Each number is 500 + 40 x the weight over the matrix's rms, rounded and kept within 0 to 999. Layers, rows and columns count from 0. Numbers have three digits each.

# layer 5 attention output (transposed), 512x512, rms 0.288, rows 395-449, columns 384-511
575456422460496469495448512503468507460472510549535539432544447543506457504410511439494456499420465518445590434465505525554494451541493512478509532494494574518460509487480440490504515450516500444484589500511578562536520511446452537495501531460515440548478452548469483578518519463490467524539402469496488475493468548470474537422477500507523488506485482514450437518464498482498491512577
519404520440490526524534452502495492532470447501517503441489414516474436511499557432513522474504528472497460598496481494521479519476475411488500531529475487508508553495487511504486509570463489432510462519569461537451478492458472510448529508455579513445561535601432512475481488444528509482489479475537533474489495457533484459541537528441461402436469546476533422467525495559509452459443
489491512508499607479507495535584537437480477533521546542516499534555508541501462548460497492480483433482497430460456544523461518523516490540579527473576513576536492516444479502551610484470424582528520486517409537467479507532489521485530423547499441457445487522527537544498477501475463508457487582465568486482534498496489611558516467433565493558492522494465506506504493477511513473473
505453534438523473479467477474497439430553480471462495494496453475544501459448448579468523557499495488513501503513487557461501550530521516499538543467510619511559433442479484515548477562425492527522476590508444503517547495469555504529550474504460536449459459448481520478472459460466512467464539520461489594475479489530554525495478513519508478489519447484458570480549496453516505506559
534449466500524529432458561559410528577526461536495488514456474446546488520457510518534445464483448449457566511538551511516611474495465518472552538481493559441592518518466460503524491626483465583523514500545472538452558506547500506474472490462516521631512520515489512463504498513551509545465491526529524458505463459474504480486478444591441503494458436461553492510503515454549477479479
498513425520509483460476568530517522474538522478525437515480486491455485514577528503491523479508538530469524529539497545516443518510507493496484517439510539520512543505586526523500496557505513449488480515512453585508469557506516467479455466528460533508555504483477560471500510557510561518515537499407498488485485532544555536507458487451443486501473509490531479494482513551442467518516
514506466443532470562481484475505480519470519529480504490565499449558532537571489465520431490468488547500528493554518436536508563507484504464511498537533437516517450543456466466508495509548454490472548404541519510568501529509521522524416486571516479469467541487455456473531507513540497538444475449525530464510439517466479590523501520554539502471521538531482593478485498459519519552478
500462471458472565453481505500520495501454442487518524552517480513517475459456466452523476511436499570522525489532467458586543493533443479498441482470454523510483456506587536495439507461467514517543505452547530488491535515526489525512498522450554519567511462467532502511475459526460509526489495515508492395477507514482500491515549494470536518571511587512488470512454493416525457458470
526510506522491520533502508510466435476514417447557539527462507492504540471517468546514469561522471527482411483516530492498501472427512575497499519548558515473509522478470518591517520484525492516572497554488467498431484507515468481509439463486489507541500502516558507447541522553501535485470480526531530456513511506551474532496500439510512494515470484445439487515517498486573528514484
436542511467492446515575509482518521474523489480486539482468535426549512536453499417486534532440494463462549488517476495511547504499525440572491545476486526479478461455485567429446475449582478482513502468551540498504481470476508471594539483520506477566512490438487491550531494510513498550528456564503474516507491505456535478553473543502509482540498454511517525529520503520510492425504
498462539445544515464494510490508459567487561529505474556491519469554501502556501478484476439471510464470530537451542419570490566538568573506496513471472606444427477477503482501480494521558425496482511433480500496477527458548462543540546476502594452528521502468494469501501502482542482436515558449444475471525449505449506521530558515495468472418504462466541499455505477427510494518500
477494529565461476528486594493560534450482509540513439486553540441456513492550507502455454450526513498494481527469527432479478546520553527531447472485557491482454468420485467534407543472490489437541486564464532462540406452477467489511557471568478483479465470498552478487510483469480488538524542469472480462598475520558531504537498474539510476501510562479495499462479534470474546460467
504529533528478467536529536482474541508486543425470475518495527516525549526463475469476498463506506506579463506467460456557566533554519532526456491503518551540466456463466511510482525516491560440530468490558537520545438523526563539430435488477504476545450525499479523504554497498449521478511497516545564488561413504515484483534467485480513449511467538467533528471446496509514513523549
484499506525515542467429500483526444510522475483467503551557462560570552514528488467523498503509518498523502464500483580577502408506495515493452530499498518544510513514514538492493500560482503520515505516486497528469460545496521489521434548566527490486538482448516479450502526495424539420504414526478419516558492522500541525528544576507503506491505418489558492483546449510519389490501
517563532499475492516587482482480455500477495428540502493454491525542590506546518445543476443602427517477506540498479451493448521507513458471547545465544491516525534483532486515500536486482553467457484502470474562487492512481481532487520495517535511505513452445479519589435492499503508425502511514511568442434408441494538499529510572472557535507539482518509513506440550529477540423485
509544530528486489527469474545570569476464455546543419416523518498472582560490531448523486559496505467546468455457442543521540462547485493489563576466461457427473453550529467536514506534465561431482495547490497525519536488545501417525480504581499509457516522540466563553474438482494514465574484503501565512527500411466499531510490531477501490509508496443510472502528485482506495518469
478507544502491491501498455475454546470490489523464535521481554521526506489498512491515481521530468503571519438459530515504504450566478526492534499502459511584533466477514521508519513444567481533467517503485519534462413500524503493460510520488449480528448507500486497529510547512455516509459455487507504564477490498559460489490521531466509522501564492554475537521475543438475579572437
496491502557463494496500515541484539485518554564543457516492484562445528444504510547493507461496554498566456455485489485496527488568488532437503510503541535487513451500510440461490487559542537431499548503563472451553531410502532544447407511607476513465492547489510514451412499514549498550492513503465490556487454502543463457521451445545486505494441473489484471532493498489514516473513
506480519448498549493533436488503543550472469548542516485476517569456505503496519504515508535465477535604551462501490545490423485510486527471531528521472416568433522477562426493573514551541450450520484471500523514447492520386549495594462409505481488527447528548512499485528452492467519422580454522509503467562517540444559512443550514499465508404463536545553512514518519451494460463467
484533466513462463452524517551479474479491457498406513505477427458519463463593469539511509526456549507517517471548530474573475578518528533444565485542433567516494486570466511486461490482472419470551554476521486503402458469578502505533494462531474558503490517436487486526558503483530521467436443472453547501469515496435549442447551479505512514545541519542479487508501487512427486518517
456542500471520476463490492491526572445521539520452526429480521514496541528516447490462527498485549498483463486545496516538423478561493544408454532560423458490516460551514531572520539478522503501466546441477458545527449499499536521500482507507437444559461450497447520526476510530498548514501551464468444558546496488508529446495571468541489518452551425499518495518516441492517500558462
545502573473569562485472472532480473530499476508449523537535484456503454567422400522506514480447552486510493437528471514490550517484422488477431462481518411450492492515454514506595458439548542520544567500496452507425478472483526443478465519496471560459504586537547499505459491467475432472482506501493486535555413487429519422464473560528622461517498498544497473506563543483448487519565
482491487533499502480448404551456553536523476522508441513504475500532519542448526511600516501545451495505534530484500533527498481512517525498477476520461500530387560476486463492506498532523543538484558520507560470532484487503530534497547512449522482540560472511536444451470394464509553509491477494540467493498460415463503498486550505468502512441561487466488485467488501511437521461449
453461498501504579507448466521457549488489490478484470496492523528501414521513514501487546500490498461505510495488486563494504458520529492537513537513461559519503522553494552578518564527566460519492576475514482518505447503517484520545485421468508511489503517537529535546518488529533525484526542504496472523517541516541441475534450540494540475458498436514508447488498514508450481429499
455533466496513491483494437520508503551500521480576450407431526441527479534493445491510527507501491517476468565543470470542548493459527537489515485502457488501522471575504491477450588575517498502515491459444503508554493485515507508472485534522484514513458474489417462545479481491554485527515553460488487521553506448506600510532507453503490568457463478485540491535476514562471484531477
474509516489445481519468550513471449538488572489555491493480510538465539572484449467457479516526477524549471484509463514460539534466487514494466496428605489410501493444456539512588479469555559522474501544459493499465469419460509516429509485578492557480431482508479562494556491463501529520512458495464490510425516522486513525513487478606447546500457493521504461487483490493482521492543
473529452466539534518580477460444454519566526505460552545487531488509487471484492450486502469479516479430476512490488510475488500593477528442489486523467467496503544540484523468501499516511495541487538495479536482528525527421477492506505473512497445543484480477496457445484568504582636500469520491491463424490463491586505582459491534480538489475552448503489532555428488479546478473464
527502500516511519519562558467541530530545479514460510540565524496532517492533485551546522452504510575490493472460557465487478528577431506432504458506556458539504452532502427430547566495499551466575513521511488565514534410501512464515471504520550525517512427515508501524453546449509438551532486499479496464503476501465402525522545486528543561531548478460540479503445524456487489560469
471513468466517460494479503534501485479512479561528442538484489481464465424496501535492507492466486476527515525476491512508476512509493563470491523455533522463488557537542446480524537514483526518547413590543466506500496472563518510483503490497470479567456517482467509479470525469399467530479496464525530490548517471524508543373464496523477493485489507478467512507524554497457535493528
515456520473533563502460522495590496538473588554532557451474547474517477565485463517473538522541535489520493569488539506504570462466545530540466426574561479486503462409541449460475444452476445453453549527593438555565544534497499438451518481537526488486512556523513500526518446457444455496512482528480510500495485421419484534480506523483499447530553432529526499536543512486518497541494
545441465476463426476532442464531511527448524545501484557511512479505515550519438487484502566502457512445562453453500537562476495455551471437449488516500498506530511517516548505490467456495535495526452522410504470433538502434560481518518523403469522475463458540532562511544472466457429541513564555488533498516535518486419466518498584508486540523556531502473430462489517487584473514512
515565449424546500436558533451511524510533512500496503515501530505516433514494537531526486515511506505423493537456542512548469472513537496410518545524478549510507543507645501438432455492524449499491499495491538515451493492493547494527537498457560460459521500544508550465512496533543504519478510452441468501531508498463442499507550453512460535468502510462511529532484496537483571503485
503537492504466485468472424493497451456511559500544484527547499465509524448461509510547528462514470468476480475536512524520562544528450459550534501486415539484509516525532515487506458532430445432500472508438469479521485544485505413492556516484460553540449497509503441581529518506589480519495493548470541483462517469431493538460485582491486464466490539423475482524450506495558440476473
510507499509538510577487535520464567479467520473528514515553542462456469554565484546524515522534497529480475555549527539550458528491537437599454450531513409478447582489505520477497458452381537509475436524474435559444519526497518441477479573483523426466534439475520501452459530530522478521476554525483426542517508487551431538482482463549464446447432500469459492428456494474496513514471
586486459506478435473534525446495532525541614557532482573483510473438496486496515502459500489418546460506524480497499571493512474447584515520488571488445571549512503499573510526487478553481535524424543449520484445558508528433530512490544442602437457526502540522486536516523448573438445480502532554539435505495497583505559506584441547512494469500456466486486500486511470552453483403512
453442562478405457493486460449532499486515485569488489501494493511469505455533550434488474527492450522489462484457484467492513560448477495525478475467508458522495487508491459506492468486483546420523464501464506494587484498538495479498444442539535528523436473384453506533437563527455455456534475480485548366439557494549511500541520520500535489437499475511418449465534560586444458476516
494462507469472528531583428427527423590506517515496472463487543470520515466485513521551513525505488505463523494487487550472510464515508539543510442525538499469576524458517468505539428451553540540473506526566457469540570499451534525503468501530527471502492508488479483456557512435498518489465522522483505386502502526530519518466544518519489468461567553492541513468444555523466478527532
464509570566467504447461554505561503473505426494501474579512548522473457460497548512538563438553493463565495458483532482487553464516484499430522494549477440481479476501533534525529472495509539468480458487455546492551497512442468483533530485536482494469517482525545474514478493513550460504502456478449533494478468463471449429479535450536496468428479481460533509515493571458437522547497
518438492518517519528422530529464450475470557634516506530485523455496465480514511487519495550479379434515584461490537496475464479449475529523476423507560425527451559558499444451480476465538537499475493439499510506544514556514465470525520475455483437510499488432553468451569410469489464466438465480416509403455453509507504502457537552492444451445511503482482471468456572415565503570523
508549477441479431557417506493471538491539508412532471386500539498486517563535528479475558559534496481502425531533482455492544509540516502508581453534523452422456504521511428557497486556488531441590466505479516518400496489475489456523579429508547551547479494495538502537520459527519524460563437492507457478462495421421471574528486466552517477479554505497602508543522541485475528513549
465534517463527476449463500517449547532492481499429474596487527502467458509520472497514501506546527500558447453462581543547469520484519541488508546496557507446502450491503543399495537517540424450489449582509494509526467510476456484394415503499493507508463500525475500502468438564496451482431519524502541504602449474488422528489446449527478501483580476461487547515476548437480623481395
513495472482551515541461536531501530526536448507474468457516489497525461541477475489504499471468509426463517530522417490507441521471438553447508446489509414472444522586463530481529559547494510498487545528518525440435575505507524477402644519442588521480481556440509522523489449462574467471558567482501474490546544474532502532533477536478488456506499531452577501494584495494485467503522
456531486515526461508491405478413494521546504493465477489555489514484445435428522491536499532453496448548498543507460496519475453539511525448508421492505520416579538512594542474495548509515477524475440548423471491497531575486469557494530431501460434558447500532493566500521517482457581508489479512598440478547479532473483493515532531485476539489508508486532473549536479525486512456464
532448534553429439464498482507467543575452427493490512521517504517492549471521440437489463481445535515474538508516506439464515517449444442545473502520497570549491500455520452506505537514542472512431468501505514495538489516521478564452525551500476568573491512442510505511524494487492514496508470505576450565476492537487556415535545502451509439547562559542457494516434496487493500512532
478373522572437479439526448512475553537521492495535536527458468535513496479497497453515470485524465422463476469490513527511497464574552530425473424545486546509566522522513463465512516507518542466497542543501556549502514468487486565508500430482509524525499497489524509507463431531510488533429596520456472433529424517571437444532489420493407439563583489467427483468464550426546598530474
500418448462502474530506540528602469479479539468480467535522435516572491573497464514537511510575481477534478493482524527496482480437543533538462523411493522517551577511487561438508536468431546528435488496463494587592505528552506447467471488444479446502474534475480478476522443457430519529563484533538484537494462525535405524510476610503489559426439513540539511471447468476499479569568
462493520513459454479445462520522514532497464445446460503468475537505451485475472433491496530507572493571531519498509510576482542493455521480525465474436518480390453460534550440524441477490514463463528491504549536487525499598535508568570531463524566496527507533469482533495471477512495523495545506556487522478507459543519484508535552480456400587459514469472506529556433525499498495535
537498522484534505518481548562566485469482478507464565495459511486572540469511555514496475512571525532578471506535520505449480452494563516460530410526507527570507538496560472447443511480539584446471550472526502466548540455472560427453472470507541454472421458477508524506479479542523433565483590430468561499511507507469432489521504430530523506512473479466423557478423516451501515537486
496478490506475527543501529524511483470464539468543508493573590482474439521500559485459516542520437490478516526532469519496452509550520491506510498428516448448515464540507507507407519425550523432555491516577496466471493530487451414563518494474526518474494518525493495547457470450558513503491515500453478448565548458492535506458533545499508497498458503551520556457426496449501485428496
476507437460486446497548463487483535493466509501478498536504433519514487545546488422535466463501529474532507414469537458462500500559497483502480502565516460453495462445527511506500520460521478523497483518493521555534499492503485532538461577437519546521523499552548454478483489498449527423507502540466419510470468511514464464478474470417481494483466450475501469491587486490457481520539
533563481485517483518513531506514445489502473478500451497539565506546470514530517462481542554516566482486490508526480499462472478525536528523511542493488491509550441445578504542524478553551480503461578579481490442391517502509446553516514481496501503445530439487508521449486504482472535488487467532541425521524457537547501446455515489556472508564582462474446582519520467485451535457504
512509513458460436525478499490509385416532570540549489475464506544547464527450464474453510499527565413516489524427485524471479487515536443560475532472494508451464479537513432521482464474530551423481556532510572474537496401562467471500467536592399451515524537518486528538502531489471543484528501500519423510562526504467504537486443457493532520490502524558491486550488558485569524460514
519527505501482514536520537488418409458495516500454522464438449552488573463443444440508471535540508423494459448501556501455557526518519500552534574518521458535459508512445446494509511489493554589581569474491509479464534486506527542527466575541538521567480540467506483522573491536457528528489585547428519459512555495488512531522468527454472542504505532451468528456513449482421507477508
415472512500520476511514528556510465531536482541497493470500511494504522494524550509519508508536530548579432465552548439506514485463526516496537484528483448523503506503531442479482486468450522555474457471491563488482506502460430512538477561477481464532492514494442562475483529518528425548527515459551516493492501525538491537569536484463534421486439550488551594504542478513550536517488
506399518473455454511472527530487490464504580496427542567564528451478507445528526504486494535467493438485547443453526480475493516560496512554508475530561515482521457486503517512540521548484499465577461520499471481405545474489493526510479442531527470468512463509470522453571416471496484498516493528446499528484543560467549477466572471465487504472513445428498517427556528472511503431505
# layer 5 attention value, 512x512, rms 0.477, rows 396-449, columns 384-511
510454461496525514447494569454545429485507456443535530480465506468505505459482555520530483468565524540488552464463453538449459475540517514507597463484574455486480469481545489540540439584506512520510465459394434405564520576530473456535518548545491491499514483456562531500523534560446463530519491553475523530552506531541537572431466452507496509515518531575505537502499530499540515600517
486518533468546477526464462469505508534509479512498432502504488490395540523456536469475465520428480483475521493519541483503525482499482558502480472498494466487518463441568554520489454506552486443444504466433505482529408454462493482533457533446464498530528495440492497408554587498483475491490531487546463505502465491440507466487507552525413551468402458554525571484481467543535509539515
462499470520522493507475537486458557558473545513489489535502507503513464571510524480581466436482429536493524487458546512511516500532482488552504531490485483477466570526474540492481478463540520395480486439485479540528424417444545489489439527487534563553509538571548476547505511473553523586478427539502472483457522519497509561543496489473469449548521461549530488430567471494564552591443
512512499436470483560495582442580549474485543483528531471577616608497535507498454521415464465476553473472426591475470518534437524481568523499474525575453429503431476421529526533479536455507502425520531559449480489520571563487540520495549511546484463494482461474532535533505437473446526523479550503542521474513490574551502510558485559477595557436481486571441528523468488507413514508482
430486543476476429544519541383526446563496397484490524504519488535507447477465470525498490546445454457580508520463484494461530485475439496494483484531478452480508418490531483419529506402503459543497514507481510474525491450492509520532485434528519468521559551473539479513487496496509449544524502534542494482550509501425490505482551524517492494483512467416473510514508484522509478511478
535450513489422520536526510574523510515482504500507499504452483481498500475525508589463511489503510547496548485507539499533554531484486488469494442483517553465508533519494567480429541439511495469551452503508512444437484526501563534492515517459477516534448453537487559513509477544505559426500464545430457556563527480457509502497457445501564533513498504486558447541469534487532498497488
525529500492525489479518483516537448471537542449515489498478490469519539539565603488573415568582484415490455525515496475385510443462485532558567486521492601489496479562511470506549575515513533548503516449497502414546495520455516510510520471536508545434478527486561510552515527538537521417527522514535532538492438460450541504404539535473490529468491461505550546445525512536518535525481
450488465505528476511550534527470538490441554525440421524451498515509497492406470442472536514460474569565480516482530516540543508513473470465464504465479534424446442547463558442474417473488453480520499475489507441484569542504597497498519565490495477496488543535427477532469474503455460451591482481499475494507530502509463431478519578502522503558490488538510555482488449550431488500512
517541478540517509526469439557549478478507419517528485534515545516483460474560504553477518493509542445459484504534511539500514489525416596516427495523554508522491552527550454591532535527439522493503533480511526474509554438495539545507532524489498505462511483517509499498470539525537528514467489476502530535470516496420507522498517509491467515496456577509434529484445437547550442501500
491467452560449448591502416592509517533463487492537478551492530541507498549522548470506526518517512492516570530526420509505510499364466410535540498515543418543615488476439495497529550588474540543522428509618577539501467493446496452531457441488426483494496431491544448530482520551487591499527442590478546577506525549548412526562485504429442510512484530535473433548489504537445431512529
503429507443547512458458466544406445514506505478567555434513450507525490530446509510465524521515478478484519437428473487506529497479542526449457584520499484465556542593528531499489464548528464482459482391512495539431497539496525467455514493413518490487468517530415467556539513537489583504529466537487489566477503465436448496460448531523472470514492521550470510526523457463482389494576
554494540488533496484514427459561470480521499531517443459529461538462453470520563466461525426495502541468548582553403551421455438465517492607516535584460493467507527586537441525502540386528462546513500528519528526500474499490397512606525480521555482459479534540462460453511583487575513528412458497502446500475558483483537587474466571533557482452470466433503463575520520436491433489525
474559456548505547484535546444497545482503533534571526472544490482446524482512496509504555540503514477516487531476469487466518524469523534464510542484505510513497583461491474479512478470444478499575412528519488550450524472469553451568504479480528476545506559537538542525479488548535503579447527466516497521572460440532468465469493470529505460482478509554424522568473453511489556481502
473506477571494507529509454542476443466464501508481591517578561485507432538495466514562441539501591453510479463570527548521445525532487505534528540506545549454478494513569541504459478525491461508566509506564451403459548545466446513472493437473468493503545501567582484509509428487458586511440442502539457528520589484503490516523459523557552414525570548520452456486590477498498471501508
452459536407578569433501578433440448540518519504455559498495525452540474489513523478470545496487478486440533511445555472471478526454573470499440428518501449542484451448506523473487485549435474561482493449498512463510444505488492443489559419411473582498492460433490452563460547520511467545535527505518508430508482492516452486465499566466597555463443593581462505553545505466449556548524
493550471474491542510477511458505402547477517509550446566502449511489480522474473497540457498554489471477460466482448475506498538514566469515495493454522490439443530543513526525473559431466524528524444555544479472502509474441493592514473512544547541502566530524487447496420510526501488517515526481575440390511525551477552514577493486435498513498523531495565476451583556459573547475533
522543550457557502495461506501523454481521507499433493466529453512491503523468519463506564505531492490450515532532550500522500525513530514557482524530487450540461534467483447495540520462464461481491467521419608597471434545517488498484493501386568500524521444480542550528540508465470454498580552460464515452561473487491529512465455552476504515507546478485552523531564407485501435484463
466442484626534515482478537462495487455528554463473515567556493411494523504455465552525581452526563482467437584375451501484519490442508497511508508453554481480454433497482560412553461434450533470464532518514457523522454570546485429486537474522571472534576464475462566534526494532552479534471573434456503533484528453451538493521489485496547553511533484443489464424447483527524542520513
533556492566473502544496524480520508536512497481588520501424485513490539496472541495474464544530489470500441550529498547478531459537536460595485498484505484541478498472459504427463547476451480491476430427413549562479458481467525492491463487531500549566473444507536524443497493557516470480535572498535493507556428502563486537522500473432493480378474453459499475510567575513496461504519
509463519481432531556449550495504479624519515535552516529473490520538436478444496536509477478512463537503516499420519526448454548510503521584514447447449518512445511576493517450426507463469482479489435509534527416429488489496466474487552464514552570495553556530503437497531510514525533582473500517494504522421518491502509549547456559483557495501467512502534529511482539530502520488540
509506414517444478478570568501470566466534499491467575516511482568522589487522607510498509545425489496538436480560606533588492547519547487524553479537538497521510413541483467506438527544558460511533508411462483581509507558500539547474496494495528514497517538480539544525530569510514508487544480519491505507456497498531436493537542449495450556493465483500457490503482462462530451463462
525560535436577503495494535460513451531479466508527530487508578443447486505536516573489445454479484484510464525518481531500591439548542518561500455496477431570589522454516553494474571487480476433537465436506471515478522550503478508517439477568466550492468486517418516570502453467532438479430580499472492448531493531522473521446496479523545466455439476458493525510498518535480568506622
469542494559535495557480560515486487472546464477608470497547501464481575405481518465511534490477529523503450480502524467493488552536517497473459488524530536455529599511462456467500467526520498468542470519462564499509552544521607479448546508548561479491528466466456490469448434464491460533494488469485540551576596525518518447518406451560521506513497442565424550518482452479491490470521
533492480483442416521470508452545504486438488528467515505507501479499471562523496521484505501487501521486526541484546443565509564506486482435493577490529563520489464462499571506558483469483550523512442476505498460488469489470499552453532470453518471533494512509531492560513482482423444541477520496512493528427477511524453402474457531459537538521564483495478528496474474485468508518564
488498574509499477490457473457549537460483466434533497542435511473548507532520495519563513454463535494497510493499537577473499512533507466457539495493488418554532471505569464538506441546541525512544483468560474471520503544573536491478478529450560421479488521587508468474501572505489569436549550482532533518528519514477495518460510538450539429505562584486507422479468472496486510450531
529489548510544518515435480558575561461530499520516462509592520530472505543528451489497472496515489499506513531569435502576578513453493489557529529472508562465509492504513507417464555469523618511551423526460426518474506469493550567475445491510540525492499594461536482537476449579419471482503447470458530519466534491443436425533506443487450503592473534495528457486555442492520555433449
499521493550483413466431504523502488543463583438420532452432447522523466485464461574538505554590468489464558539436501520537529476487544528616440507504509457521452530506522571427500488510468413521417511567461502519418471608475439496453449511505474496531534455554487530463536507519498481554425583580566523546470517465468517486536494453525533524476516512456533497474577577508477568466500
510534453581457483444460438486474541495418479502491490446532491472464552515502466472460470506513556600537470490443531471476519458424423455567495461545522486498476529484464532497542482534500507454501548406488499502494522540417510485495534513483519512534473428559478442501545498498547575533505485510481511486466519530506539513591634493536531469504552457474521473432464514557489550512563
532501440488577521493489503448462542486563475459473495533566553574442593489517472478457485480486463507551472457540556577548445526503521502512551512475401497482514494525529562506511577604514523459436556523518491418431509487473529490504550489500572587461424406440511515443543540583531517492430536505470552548437522476631479430474467459502457481473457557447476468493498451456501504506513
497549514464488544396481540458489534513518470515519546532497474439574500515483542471537536449519472517544456496476510528424540428492369559489476519517515471504468566478491432544504554532534482494486579498559516493567428497515494492531530408556466466497517500551396502493461562493562565483454486476595464533494462556531491518443505480481524524502495499508532560521482524534422474456520
504440528496483466553517512523439469551425501534506512483530538502468531470543511509557520429513445530528539458509461491485557516469472532523543455467517486460520507440503479428522566507477488456544535468540442487477537446511421535541503465527456457566423418512525472548499434485507479484484513637514572480493534498473515420539473523566585520466555520519476473552433515477454431520561
460509466463543509547483510568524538480564403579478516503543496521497515520563478481395462538493498503527515548569531483546488460491508538500391516530438492500467448548409507488482491391507547512495525420513555517472491469511511557483551482490500502416535590450471514455466468507479506499501549508511427478484529568509537493479534429547460507461511549472544478491494470460477515521530
492518526548493497520514492483552447537529436501519519510439438522491544485522516424457451448446519491538596452447518530421448519475462501466542479526476455551501394512510528479552505523549503467490583505547574430491535512526523545466495471452437536490511555469445523515529490554461444521504520502457582444457487407502522510491538612516542560472501494533487518557501475489474491472480
453591503570514559512488441542476460463477503464353522477498522473470510496451498509537476491459483515550449545518477511510507484537396520545486507456503495498453483495492413423489471535553481516530544587522532482397530447553492511472544508428494585475548426545517523508426513441457513518497421457465499463510452450458490495516518526501446466461497502450512569463503453583541487607522
523477468501599531490457457487500412521517410452505480535450492491476440470495456498484496455530516486457466482518497494494511399558525537495550528500509499536503545522533494516489495511509447585473460504524530505486507380490475526518512493444446508494519489535518503468576537431553583549468433476523481596516482461476486510492499479471485528563475508510541531458507480556514559523512
540457465522447512542448458490528451493535516490515497535507511519481477559535517490487447400483531519483482518506460525510518491523488525540560524487548504506467538419518571492497581466542475479440455542497578491516582486507431508498533531527484524497474485525450487566518486581508502515465475452463436544569530501526487529581499496490448488510517484491486516507520539504551543448442
473483488491512533563584559544436460590531531434521552480445457521491536506461430422523482503520541525473477497467507523528511513556542575537490429494489476513513506483433498485455527498514465512539482546557487534462526549486456458547490492461447474517470480527446506475569490517471453458527558514485496571479499537467527574510446566474469497484535467519471428534575503539506467462473
507513478544483484442534482475506487455471493422514528515541500511524564510488490536472551454526545560516461563489504543483547431476578459475553473508482485460426448469474451607474454501568472588571494465545534575504476481521575521509494540509443486468508451560444434552435524523507605466510542514531472548572453478511553489550516475447471522434492519421604520535469454536437544409555
587545545525523568497477506506499523486501512521446510564447515518539507478480523537521489457395483518517570539552560510480563488528534530456426536483436557578461562441422502510479460460525550537510463495534456463499539560491505416533456450430485488499423499480501442549466427438512549633467507473400538550513501563518444449457585535475491518528470498486493428506488477615479492470479
544469533541504456499488492468470456505447565510512532464573526489472473520505519471520517467506421495462511486544453436537539504466521508528532453473423449548503539537461484539451533490473510519465541517529513571467450441513524442582558607505531511557499488500491497479547619489530488514528573466470486506460511478515545502559520593493448510522452515483505527485515460489522398486534
529518474547488552456486456460555504456462442533576525461472544512485510556541589490499475532469507567482452484475512546544490466480479501507529477490513552534523515445542508530559517563558515551439424483462502515490469485530526595431327532530427491493500483483500502476483545501445527464439463535432534528487483492453531441572571474513526512543430477586482452555506503490516439541483
573517537505485497558521544514509466546516463426542443507409500410508490533596479507443451413475546474471552492501423461445444529418492470573517565475505499477490482493399466596508532527445509509521580448479510466530494489520519531532530510493480595482508507520494491547421548542461439548474520434495554449451519465431485430568534439460446501506516447496548494499475525500536507476527
524550474504479572530516504526578450511511518480450543510451454492523495502514537475545483504556508452532456544540560612511464510539527556439483473481484449426513444546448517522505473513453507538537566519530468431527505539496562534554471505484529447434482530515503509502490500437542572538448438529518470433496484529377514507441461500487485532444478523462547471509535513539543462482460
529544496411478465568434527468492463502530517465589465479449498487485519587425438515519502535489528514550474566527442420511511484477470504554498539484434501532463516497505459554481513532534529431443502536517520482566509505504486486546539561486540474539480524517466481504511512560479505492489501511514563467469510483469462439478532567510561592470452471537573500506515402526463488507473
403542503510481512427530432504498519456496461501524556496476490432479549539498475538471509490427531524524446491475479537558540558495517426439474488571524582485411498450466541505447500512574465443511494540522524424460458538404475516529400523466547493498540512587485545551511467508508492512479391511486513561461511597499512467578515465501536424557526476523494487532547519597458592574490
425487489514511488486535535519446494506491505515548432427459562525492477511581489537489493491555450490556487475508460531492501456477463533517528429568553492490555537528518477515473499567463474518451513500478507430536465477488508428523441444552482501464531545528552520487517511499490498483492520495508558508529542510447491456483567460493540551466455449495458533458432543522556545591466
524499525477481500472526479459386551553515594548492498505519472469457524519469458483516473471532438488557516538461418560544490532459496536587530533542419608535445445484465484582541531505522446572532545508519496533477497507465432535500419572501521569490503506458427410507550526462480482480488523489486507576402514602498512526476497491496436547413508520511557439546499507577424490569494
533493487472532460462461429491496461461524478481508482511472420541583540544480461505501498522486478504490514458466515538458480523460472507481467550547562509526445476487477492453563518494476507544501475503594527546500563521450485561495459536537468540538491474485487444483564577574476488460496490534474564540531419518430498494527554470495479492560518542465486519441545499494519499498429
477497576562484459587506574482512455521467457510473446457481524495491511449465528562450546501531486485514473555540567547492516550512555485526514492527543504521523537516425518467466527484524497459478475421483510509511530440521413511457465493521568465551530550482510508460487518494568551490556457493433597553512557503497513567515491542533550458474486479460471544497462480534544522504459
514515615451527491554549457503428532540493501513453506479407469538498467510522533578552476498465441549516470522533469454588550469494467482474534478489476496455486590548477430478487487527488563472443415457491462565507520519494531481487482495495452482471478537500496540572470477507435474493540561473416484479479531519486460494522486558485574495435495512574501471538472533537524443537449
574517496494442502443505495548479555563461459475465486528476486538425521454466453441486516530486492568473530572531516436498468541511459501468520539451542449549512572439492513501558553511422486554525462457531539531440500537513544548509455406436505542477474490468441435458419514499489421440578519532515509481439438503513454494522549518477502473454560525472543497494488447492458549478517
480494498553496459606511535581513477483532509531499445558512479478464462531455509534494522486445477551523578535461472462550553498508522513587507566527497545508521525511517479621497517422531547459499511473581446534499502563393463532537539467510556438518500477500510541499483472526580425507564479490511455520468488608556517482479562494557532476513568466512554455510437493490472522493484
578493493554426512496488507500485443491488530518507472481489437529529481562456538501528410485512476449458524489453372579494525475512537510606384489537477558534481489458543513599501590500521495554462555535442469511477433508513486415512498477519552569515504442527511533525546485457464501444448483491418499474561470427469505460475504476537390541516540422533492442517474587535484521523487
561537514520511543565475526450489525528446456489504505519470479572530572509489485459502517479466513507460411526497482464513546470460439545450455522507447450529550464504473458458482483452545567492464491479526477583518474474510478509512445461495518529552457519481469425484472544636528512462447483537462513440449524471470461512502502565494444523480456556542427429470485509542552493466477